{"d_model": 192, "n_kv_head": 1, "activation": "squared_relu", "norm": "rmsnorm", "qk_norm": true, "init": "orth", "init_std_down": 0.00229, "grad_clip": 1.0, "schedule": "cos", "train_tokens": 407800000}
Each number is 500 + 40 x the weight over its row's rms, rounded and kept within 0 to 999. Layers, rows and columns count from 0. Numbers have three digits each. The size before them is the row's rms in percent of the matrix's.

# layer 6 MLP down (transposed), 1152x192, rms 0.0979, rows 1006-1039, columns 96-191
108:538443497522500479557419494482484453530495490500541453484468498497431550539536507498537478536484481517526435464442487548557477516475494445498581524455545387560628539418571479472436472538481455522455505486506501514528467503522453484507517512537600543517443533447428501523470526486488509549
105:554470483508521464461546527535433485531529481434527513504520488492560530444469496522471516556446518516543531503509600495501479485493536499517510533446500507448482531490547507476472504508526521429477530460560413481530505513581467531536511478482479570494451579546527469478455489475548438521
089:546452496513512577497518484540549504423529483526484420483516543586563573496577492458505502487478537511526555490517522455491503542557441488490442604500520447545493500472560515486514501512503506528457484507570493454522545513494533515521475542480439512538565528547491510456547527480521513518
104:509516495483501510430501450435503532474552453536447392444432489518579544468494428474428436541520603507505547496482500476427505502586519533468544412473514459447499464521424531452533565541532529492511509550456474522510519500494480483524537492521537567456483584405483501513467562443556459501
095:495440490482513515481469521535450432541518519491498515432521531590536571554491562516480507530484404538537531517529463537523618468534506429495450518443496474510499512495508511498501494464417444502557479441466538504510557472467535489546407461526536484462474535563504546530519503500483519552
103:504470436457539456471511519398476528491481523486539438530521480506495489491511524540437525508506473493565498454502473530537469543530533521484541466523515497510540454434575485469501535439473546527492530393547504507482477537472479507516434455465510475505542520529473541509509535528527509467
100:517550502497475527572473514516542524436514505489522442473502489464455480499503568463481597460454513547496469600471508509480511532529478465583494408492535490526504614551515539497477465469471443525546528535511479478538463497574531404499521500528558439530542518547529481534465471542562558469
099:517532466462549433539530596496419429495506451452492462522518553501531564603502486498520471518571557538555445491481509523503487519569553578539513514540474521494507505519559470477447493507426549475503461483457492525463523546446499530546527477549525481529530465505509530382436461487554499468
108:568477500539515438510518540495586567597520463531498482507468513618511490504447505533410451498518540526479490496546486461525428484541505494469451516489497513515494455509493489514442518530526542582572545468482486520421511464494552508541498473462506484502503460575547427481517458550517430501
110:488499511531459455481456511485466507427461488499604490502537430446485505409504467525545437492484516503499506514586449492519498510471532488527460461547477449470510484461493473476478485551492471560459519500488539488505532506495532532497502456527489442476460521542525464492543533520510505443
097:543533497554495508461517562485510479469462508524464578488537426464514511467493505491492499534477506506591490511503567503520476545418516505539417478511510530527515511494490471441539539533528562466462484561530541519451520571524435451446463468480544550503589539525553572509474512507468471463
109:514474528439477447461471507476471481442476534517484444425481543504468462456533474498460557581549522478559467476541514560575530526542535457496531462580524489474512415515525516557439492467514496475496449482441496473537432533497445545526543459497577538562527543475496520527559420552481529486
103:472474477543530466457527426494485585517533480458482515452524475575532512530497470501471498456498501450444514474492512571502532557607494454504472480555568546581508505532509458513550540444467499419571430553501507566539522478511469573517489466419504572519440472576531479501473498556430492569
088:469446561484466500505518480443590490432459529531435521505535489528524508427543486488475508465467478469474479406530524467541416473548588523461458531452562541504520499442544523505499483478502471580496478547455446443545538517449452505518502458442490531572477546472515627516452413503489509540
098:528488457471488542461485485569513509509432549469574504489543512560494518551557493489502517578449477528491442498504515492510522532518463489421454494468489492510521501552544431567523592544455579526566488519485559490511486516435472521564455533444447497485477497517477548506492456452451470533
092:478561438448553488457517518526551467558465539515527446532550500537559564544546518460460461516414533520491459460475517511532494435538483513539519417492483522485509536396561575487488439488467531556506489493487547420445565441563511540510591465543508470553467579540422511520517464529478478518
094:503503526470473505513475515553529477457498455520511481497489484559481469640485494481507429543521560525474465504515563473514505463580492518464494475494462502586472468473524506441498522485453530405451536518442440477531525556516457463478553443458442480544462518504466474551471463463497491473
103:423543485448532485442564531467575534480476502451515505482552490499496481440489444525523520515480462538532496552507486496544527409502459527576500498563550593493494495498493514466479533468489452527445457518575526519584468485438506487509438496554488462544437450527552473493490540518482443500
097:510496509437493513411405503445613488512461475447514509528513437516535508450471484480538496470552438457485510439498510487474507458463519468465547506556423477518503490425494552541538549507450467533461452556438498489561562479463470532453514554518486514459554435518577490434552521460586529535
106:553542535555501433433489497560454491521527472544467442545452564462484460575607487490464399492479559551525459585533514479493505519458510444477479487512468505529470516545442481519474511513413497546543443498529464547433483487526435593515395478442511493485464502434487540503506527497519480532
098:497562482512506498541524477566535511552435510522527511531524472451590523492464496460509550488451446551465592521545424496517536563529450457462449538453497524427524431518530446404407572542475583479419489512535511478533422526511533521516492530488493454503509457487532496466493473483460552499
131:526465509439539504521487493499481492545526504497524497524517450514534489565504506501501454448432482455489520438480487548511510543513501490452489516539549528574430483565527498484442454489513533550566500519466411460633515494531482452470522444538490448553538509473571457488570512486487507506
095:498463530477434516603524460550464468519552532440533454467427476479473526536475522485505406489569451556525516434515456478482539479540416498448518508472499504513537494491519526526517464483532467491465525485487473474474523491519462596579495475565454534475491544534506492482477474512483452564
097:516570489464412486553523546451534499429552479501442499409478502520481544508484502458496490517479445455558461436503520457484469509471494520568505517498468513563449420493486471477498527554482489529538472496489553598462521491511549544459563494528498412577421451475523564469478525523513464507
100:471498442503544496513501468528522438444527560491478573525531385511434512475416500474475491512489469408441449445470561517476480426475537521474495476536486498489483481500516487555588494526562524498555465537484432429552524485515473514524494565519519461534509508476457524520582519452532509526
098:487527448487532514442538450484467577499473528483539536426565561515499531514511506571529504543479421540527498549482583445537526545510439562453500483501508480549420513510511534573481440555510528516467485501495470447452500572548501449539561517543478473569512470489434582558435473541473530568
112:462459528523550555481482478481530522526496444499509490499463495446507470497574485489479592469508507467490504527485507456509508461535510431552546558464491493437562503433559564527529525487506463595481499486493506528516501539546569497538476424567469488506484471485547452481489539477552525503
099:499576480487485511529444493536504495495515547494468513493518513527506461511467501505550544485490581500428492497488485509551532567533444471528487510574563515530532509468559415473462474521520524532481469532538513551492568579556546488454522573551597525492450558479496437548470547419450487587
089:582508387538545496511452524495516478475502517474482497523438457533571539537558499541484507581488465485519472509465505520467490502520526552433511551471540389500481443493555457528524508554448547436478482477450527515525506465494530453488493518480518503459524536526575557494477476579459478483
096:531549505557546497509502524460553556584553478497456548511474505459495531497528541505566470443577522567469457547501490511528479554523429522585446499524406528474526388441514470503495513447456493540510502475556452526541490422529525530544426518510502470425484561479475485471505472512587577493
096:548563486488472436492488517416485452475519510402463472560466433422481518470452465476497599506450501512488525566536463525527469460446589454524471436421487482490516511424466503453520468469424482437492528488489451478513534484452450502479525536489417502525512531480527432489534455498492545437
102:525480496523513469491415522551429504452458527467513494568489520486427539547531551493476523526549490453490527472528576457483428539557536490447525549485510500480539529467507483441567508562495552491546503436541508505511536470450476424472537494487469487550517524496484501435547428485512471559
106:489475531489467449446484376472512562577556530465460526494525492544415509492475557438583469448534483499506509570508532539483461556557524520570508490531600506474491485542504446618540564463510546502503538560553493513490498515476443433517475524555478510475438480425501434484547533471434464446
103:527482440527457565581444527459516493592563507523486458512511442478409492513451449498554526519494389499502568492539498553559466578491526439502456555511422501547459488459568458476534540441466472582464475480557455484457456515496508523493471431467506492500508518549463463504536528489591458478
# layer 6 MLP up, 1152x192, rms 0.24, rows 1007-1040, columns 96-191
110:464517506500512512482480586444484474557596488489430518472508536469539467443502506463440507522499540565525533498546485501514461488504485540594450525484518487494561473503503492522467571525585476477505549486502482519543495519504615512543597543569522580483496472489506442612471525518443482455
096:470496482474452475467502507514473507411488534483488567509533470460483479517460544416559517443521468493442510597583533520480475417510499474499526484471433486447535509488458487479472514465478494558389464550519449482490532564442509526512478521525584482486522500524520521525456465531470507595
099:480465480504514513544544523559532466483495502567538489476542546439469478562477436558514615476463472542556412496422470494521516587465499464552458562484504463519533520501451455543501477495442521542480514451594476528491482501488572535466484494507481526546537488488498494500502436510484508494
088:505473553545509483577510567487516489541473490518440522476465520599436448464518509531485520572560495487466528479490467532490549499414560514556491565464478568404566525517492559567520509559447460541589523468499497504450495438463470530434506496507521512450542406479506531556536513448494478454
097:501443508527513494521500501556513457504521487544435501450488449483487492460510425520510543506477520514464490599484527497502476440497473417544551622537484473551507595520476515533591468513485465559482458550419517453544566493426534526496513526514522437438531532570608513502505424473522453493
108:586465548416482481575533465505501475530438506494466451525536491478506496445478494519498464549500470511498533506538522479470455505467481456551522517438552541483600475463480512446503496486503459575493562536429498499567500481521492444521524515455541432504554477483463541526475450595462414441
088:501399490512498443593490536545491578521427530532557517478517480529498529519456466541486592516567534531485470530535514472482531512448496454479451472526503519492558491541493441477544569539554479515508462531455506499537492482488516538543596518489508458494535455466506471543461491521409495472
100:571533547491504569548502521544490518475449484533576518518439549552491485468415503553515525484513572503570488492526472556488459506512488533493437516517442458505485439502525543541545546429425502474498576526568541498475488449491475481499529494514454566482580536530454476451467506455488547531
116:495445517580507528483533418474468442546488487474439495511539374457430522448460509482546519436567491495577511479484549515530525452505511487457393462537485451484488490472471464507482556482557505539423564506545471525482470536461515483551549545535485485518474470514487387508542476517494513496
100:508561566514505473510483464479507493463477540560422529496575508518488486462545522539493537576446522562510507461503464504501491491508526490554484487502510529488536501479499520446585544461458487533544541450453509518545458542463495495521453564458443526504473466535430489518523494575473488438
100:518468514520536554539536524502473573483432563504492503522544488488510494405478501503457514538471459555555534485550493464541486499586527485450532453491499470500481523498460504526540510498536556500561586511452554482568475572491457580462523526486483443379531472485445524481505531515557470567
102:432491448499476559498501475498516604515544537499571535508493532460412538539468473442478527519494501477417467529545554578522540545511476481551537577514486482543503504561470423497512525521521512509507506501546494486436449466544499558454432490516589538477453528550443517557495465561497474456
084:496442425566536567510443527532460467456475560600493523444431558461466481533518469528540497515529534542504545500556509530505443476515552456466469472518477537458517525462440452467517525467538544579522450486541442499458486509507506594485481568547496482497484509496462458513439518517523477441
099:558476542437443467542547497545482515532570526587504487542480482454464409516449507533399523532517487531535502479495517533470479516509490539498498567566545552539508502462471544489536502526488522514565457479464529447463479474550525472469493572480583542584504495507479522448516499481491439547
095:449453530492423556489496503515434513398475485525518492508464494501536491508455483495460543441522507455463483537534532507432471487486541536497432530506490489441451493494469478448540512494451517486517502583465493571499518533501447438464481513411482626456540439482542516453505530517491545514
102:496498498432502524485460526495542486505528528483423449502582536488486385554497449455526539455606528519459507413491503516518500455461479546536556446514504550510484513514473486459533425539557461440579544476500514504477495498499493485381509559508491561498524487550450462515495456553510556497
108:494538568473511530449497477522483455532531432545514495497521510474558453525509510518520587542502442512497477554505445479447498507508514561436467509430494480604496521587428512516527545548574479438555462511501486553481507504493522495461544503536476529407486484447475543505446427547496499532
091:515509421489524506530523429530476491517446548500500490394528548476550548493477505467494496441441535551594524541503477505436457486525557468503508481396555485501475517494467499373493641529529595471503499509527479464553555475497480484488485476428496537432545559507510484424479541473454526512
106:450478454587574497471435486431488510521490516491439444440466488533514421557537526540467519487519531444498571418498530482482484523393452460484460481528457524535552492455479552513414516458517506467494533476508462550529447566539513572510469491538519459464539486425516535550593486572559410422
102:524478509485480538532491509422467599444544479474418493431486480525504451510529546427429474535495545464475511473521448548439533491446520546476445551554545547515531513518486476491492541475459469503472502448509419580491494466456514539546445473545477417464491428512446554487520548501528420465
123:474499506538520504511510452558475504559501474401477518411481534522528511456514580553469524418527492491468474465477483529527411572503434478502504538531529511464522577512449504496509545578525515507511552540517486529533515504406581468424486489557466484450503501504469507510500437436485595531
102:492460521505438492473594530423507486453518487523482524521553480464474523510450472520471512508498486474448468511495510525491422489485529503526549488602532535518445519430531550526543487497511574468507496497486543504494517458399464509549516476484461550516481460461462527490560514500562481449
100:542477471506483541433524523534506484469480446510541623515479520467506484515491506483465486477449529537457569522520515510577553500496463466556466458605494470491519560413529511529522514492521516517556585524558504504504496504530493497478492434470475536430504517471459474502447470436522488523
099:471475430472511555534469512540466552510470476516498432469494535543478489548542511542491472500554585560541515509530418498522530582577475493548545507503565487449516374461494467467443484445531475537496454542532550445435528553507522540487531470522493562521516464497506466514528448456540534461
094:550423548568554512519513580523512476491505522528492504507483484521460512443476485468502474505413502484532480479543494576470477506510537466515426419482533478499576455506447467434528463459488517523517496503532484503508484471531485511464497557481559579443494470460579483524497494430534466475
111:521569499448569543470555501546535536509479534549453502447489514497561467464528544545546499499508429504486535476461545538502545503520519542482567565507537467540591467509489500505524456467456497481477586538497405519401503435473491535499483483508545478511511445471515514494464409509505529467
097:522521448522489512514499564491529463519500529485499504516561478572506556527489525484360492527569449462560454559538528479502488468459509491449499570446470511530451432499502509490469548482553475468482416505487413518544450522485483513514476521490503416550485468523531507503534478485438568446
083:479441538502487491486521506584492505567423480559508481461533498535563451510539475551484512540486526508587531564471509500511469463516576503485558468504543494448537524563436530507562502479521548528481527471514495514438547475521431465554501531508529466526442448478473523435427483430481572442
100:439454590496513483450516469494483486543438493519500521458491482404553509492567557556472444552569503467537518519447525472545535499491447563530553515522481458480473467394407524586470457547485553538517434506470440537556524510471455543489543565479483496473481489465508470518534489449492612565
103:493471477500539506554541510443474502504501510472507497544463498497529427533475529514524509524552480580489510509445480508570490491486509508559497547441531550444424500527520466452550506525455528504513542520503533501493549488414418492563531502527513494514535479460537571468509512505527499648
098:493524494534557447500497537559511503566474502519421535509497404525493439540531517547449505477471489551499496442548479467496523488502485488466485486412473502485413409493507562511475552449563525547458526544509482463529479485549509505504459492506495421516593511498494495558412435473499500492
108:495513552498453548485481481467571486495453522529491515520503498496451549530493588496502416526518513503465473505530503483524516489456517494407564476518521530447488488498450551518498522549432464544494497472448465588508528496505565450474540546485601397522567604477505518486450474488498562455
098:447492527537380526470520548529500480431463480530496549483519508448477534471448479443542487499511428488513507485530467440564534495494421439538555559553463520542521513487454495529549563455517566417560471520474432527583474580473480485502532485426422535527534493516411507486538506508540493472
103:557512496494511459441551483486512511513531471546501516411653519529463500491552510501455572458464500557465478483501487407498530541537498465468530466500529495371502609542521487457511505620520509433498503543493504495480484570452437518426466473477453539463580487537491491525468447533546470569